python train.py --attn_scale=0.331 --init="trunc" --seq_len=2048
Each number is 128 + 24 x the weight over its row's rms, rounded and kept within 0 to 255. Layers, rows and columns count from 0. Numbers have three digits each. The size before them is the row's rms in percent of the matrix's.

# down: layer 4 MLP down (transposed), 768x192, rms 0.0749, rows 10-23, columns 0-95
# up: layer 4 MLP up, 768x192, rms 0.0798, rows 11-24, columns 0-95
down10 101:172125130111143109146137123154128115134136103138153133106083112131115133105152130077152101113140134158142092104151125097083137155124108100168149178123117133120072118143159139104148137139103144156067103108124130098108153133132097151078135138111113093167160114111176099127116122116101174093
up11 105:114104121119121108160160167120141127140143119117116132125173091115117154128133134092118092090113125120159161123118136136165096106120108159098141094129112104116122170100179127159157098125073161129132130118102099133188179075099117066133125131092122118133128147112142149127134114115127126137
down11 113:140108136126100145116139121151100158118101133148119145151122131089137109102137146126100124143113125119122138105145104101148128123117140095123115113167151119158122114115119123079152114151166108136110113097141139115110110146092136089109164123113100145097115121103140158105093108145137123142
up12 091:122107137154146135122099118096144147133185095136169145091148141143176195112127111114112123109135106137159104099118135101182096152178136119163101133161103177150152135156161134122128154118150140126126137091135144125126143174138126119176089130105138163111153125131118124121122112112158133144
down12 094:159130124139137113120128120095118110119141188145088117149120128120130048193182156152117110065149142137118128125095090122109117100110149138146123108095104116151167131123137107182150143130112124109168122129123119145132172123129115156119124124144154135154107152105101139129131161099120155153
up13 094:171112129148089105109122123088125123117124143125159162129094135098130106118190098132137201151118115147112105149151168121165102135127147142126119106164146122119118117152142146163085143112135078134119130122130100115162124127155165120117137120120101140123103109116125120147133104149136111139
down13 090:150134125155139137119128098086123095119156175148113093127108146147120143123088130144098126108119123135105141097093096101112165127110114080089149131157125136120134148103094133154156104123186145167129121094127123157131130104135143125146121133124180109123162113154129112136128175090160114139
up14 106:134135128170096133159125139080124136131136099104158115158144135161112118113141098127111130106093121147146124093109100143141108088125118178125095107144102145146113082143142135195143111147115122136116150174127096069145136156152165099097090113194097153110124131127146163138121159141119106162
down14 105:171125097132149160170129149087109103095138160150113101077121104121164124155132130147105083116144143082143110118123075173131143114145144116148125144145114128141145126130133147134100149093117091144100115148177121159136176112138117110111159167077100124117156149117112135150145066122155137122
up15 093:141098117118143122131088109151125138180155125139128089153078104103124091155135150156113138132125153130159067154178110085125107143130134132118158126120084130098129167133166118115144146150108084109115127102139166062178147142101138169146134144117098132127106097132152109061102125112175089134
down15 091:153179167146161148099146187139131107128130135115119149125173122119144094127083133118114099118135104151151142119109106171138136118127092141091130099145122112142144096165113121155118108122119121111102112152129117091126099119147162109178129100110141084144120155113101152161163155126104108107
up16 103:137129118167171158176099150137111153149141121096143116131091148120139092075123133127120149146087123121112156136150122137157141121127149129134105127128128123118131175120122131115110124165097151174121167120105143078126102107139145171110129107138101138177085115130130113102123127146111151090
down16 111:133119113125118126155130111088097159114131142101116137136119114115110139120144165096164098101124107119162146158128169174144084081199112089112151147122123087088086119151137142130115092114154145139114139122153148152188118182177115121147123107159137080125117126139148130151137161105141127135
up17 094:115083108132125147134164148127123156139158122114110104118112149108177133134143131122133154091110122149162117093109108107170138168134093162129108117130122115135168144082109145112129088116120171111165124141114146132105168168137159130146087162179104152149141136117139117143109154141134142117
down17 107:107108135129141107121110099185131107124127117088110154140140119160124139154166123150128143100144144158112118088140129148134148168108143109134124119107180110112096154168120121131121110115129141136132125140105145137164093116128137115153157093127142116137166149177118080156075102161136104108
up18 086:152094100112116123099115127152137139108127078114166149134112094082164113118154130150109131113138144152138128115145126109152126099145118144105140120121112121113128177104125090152143104153131154073161085056105109141098110131128142171148097136134112111140098143159149119107126070161156088135
down18 074:141185152162119110171141165103176129133117117121128110107152142140104129143104161134113105133117112156159129137116139136116150095124131125100128146133154125141139096148074189127105147147142115098117118105140136145175129127122163129135136083151079101089121119110175129117112151100130129131
up19 090:101109138152143097122175139145178095098134128140147131145110112125134091084124157155158100125174167134099149113137137093145094142131136158121136135133123104153135147106173104142149162113112146156084145109110125133106121152123073168137117104110138131144102144123136155161105087148122155119
down19 091:122109118098088120205059165091140100137154163097144146131122139137134126133132147100155142134101117123143147129146155105119109113101113122118105092103158142103167137104138153129129155123150108132135163126139143136103102148136158095132182168125122114106150145117076110067123106146102136089
up20 093:112128129126140123164127138131125134129127134094185177170162119152160086091110115144148134104107111118104141093094104157169086116157147101093149136112128121139140119142108099145161133106116137109114149145157177139200143116143121166120148105113097138117116118151132113129144178128136143074
down20 091:139128109131131139091134125140168138135146114143134064095132127161137134187153077111122120102158112161147179144122133069133111134112138141155117187106088122093163102128150161139115122129133088126144109156141105111106127085120168105150137144152116151118101130130121122141150143131147111121
up21 112:090105102114118124101135113130133138120141118107189146119139147078153114087079139192120139162077095109096121111107136144120094172144094111103139120158107103103173163119149110140162107130097106111122124139098126136140118165143150132170113113125110161149156136150148149079101183194128111123
down21 098:156176119158107137113140147131117111160122097123112144189094114133118139172121121128162146137129130163100152086159130147159123143094107151138067113149138119134138133096133107122134133099126153095175063156189127135126148135131135148150204110088160105121109133140123176118131135134132138131
up22 103:090081136157148106104112167154113119101114096115106096071080125121113113141128123141100125141131159115117092102101111120173097130130129102151106131123144134123122145140102127145122107144124123142156155087136153098109136169138113128153154107125121122122104130136123101086098152163119128109
down22 110:155078119103184112121120153107143126114125102156108170135138115135174161105088103134152133105146193129096115132123121129115132161093130090149128152144073135132131126117119162098120137118123115143107128155131166087106142117100132132134152135107115101113129168082131094091119110166128105165
up23 099:127118082168127127128116140130149158146112129120129177141144122118122146108172126131144081177132102142083149127132091101100077123105167130108130151164162127152144149127151164116114109123107109189153182130106113121142091149114127111170116139113148124152122134094132123098158137134173108100
down23 095:182128126092126147125109115097134118118166134137117127175107125132109135121055158113099122118107128128079101128120115104063130150130123110135097137152164127150121116127117129108121137167141103079074130127124149146142120105154161129130131131141139178125108084141114096167134122152114141147
up24 081:088126138136132109131115146103141111088165096120149089079154102137140132087173081152121132149140119112142153158176140062162090113129164125171126114137111118117117154128134122174127138162126112135110091111064152095154130130136123091122104106142120168123112156124174147162102078119117153149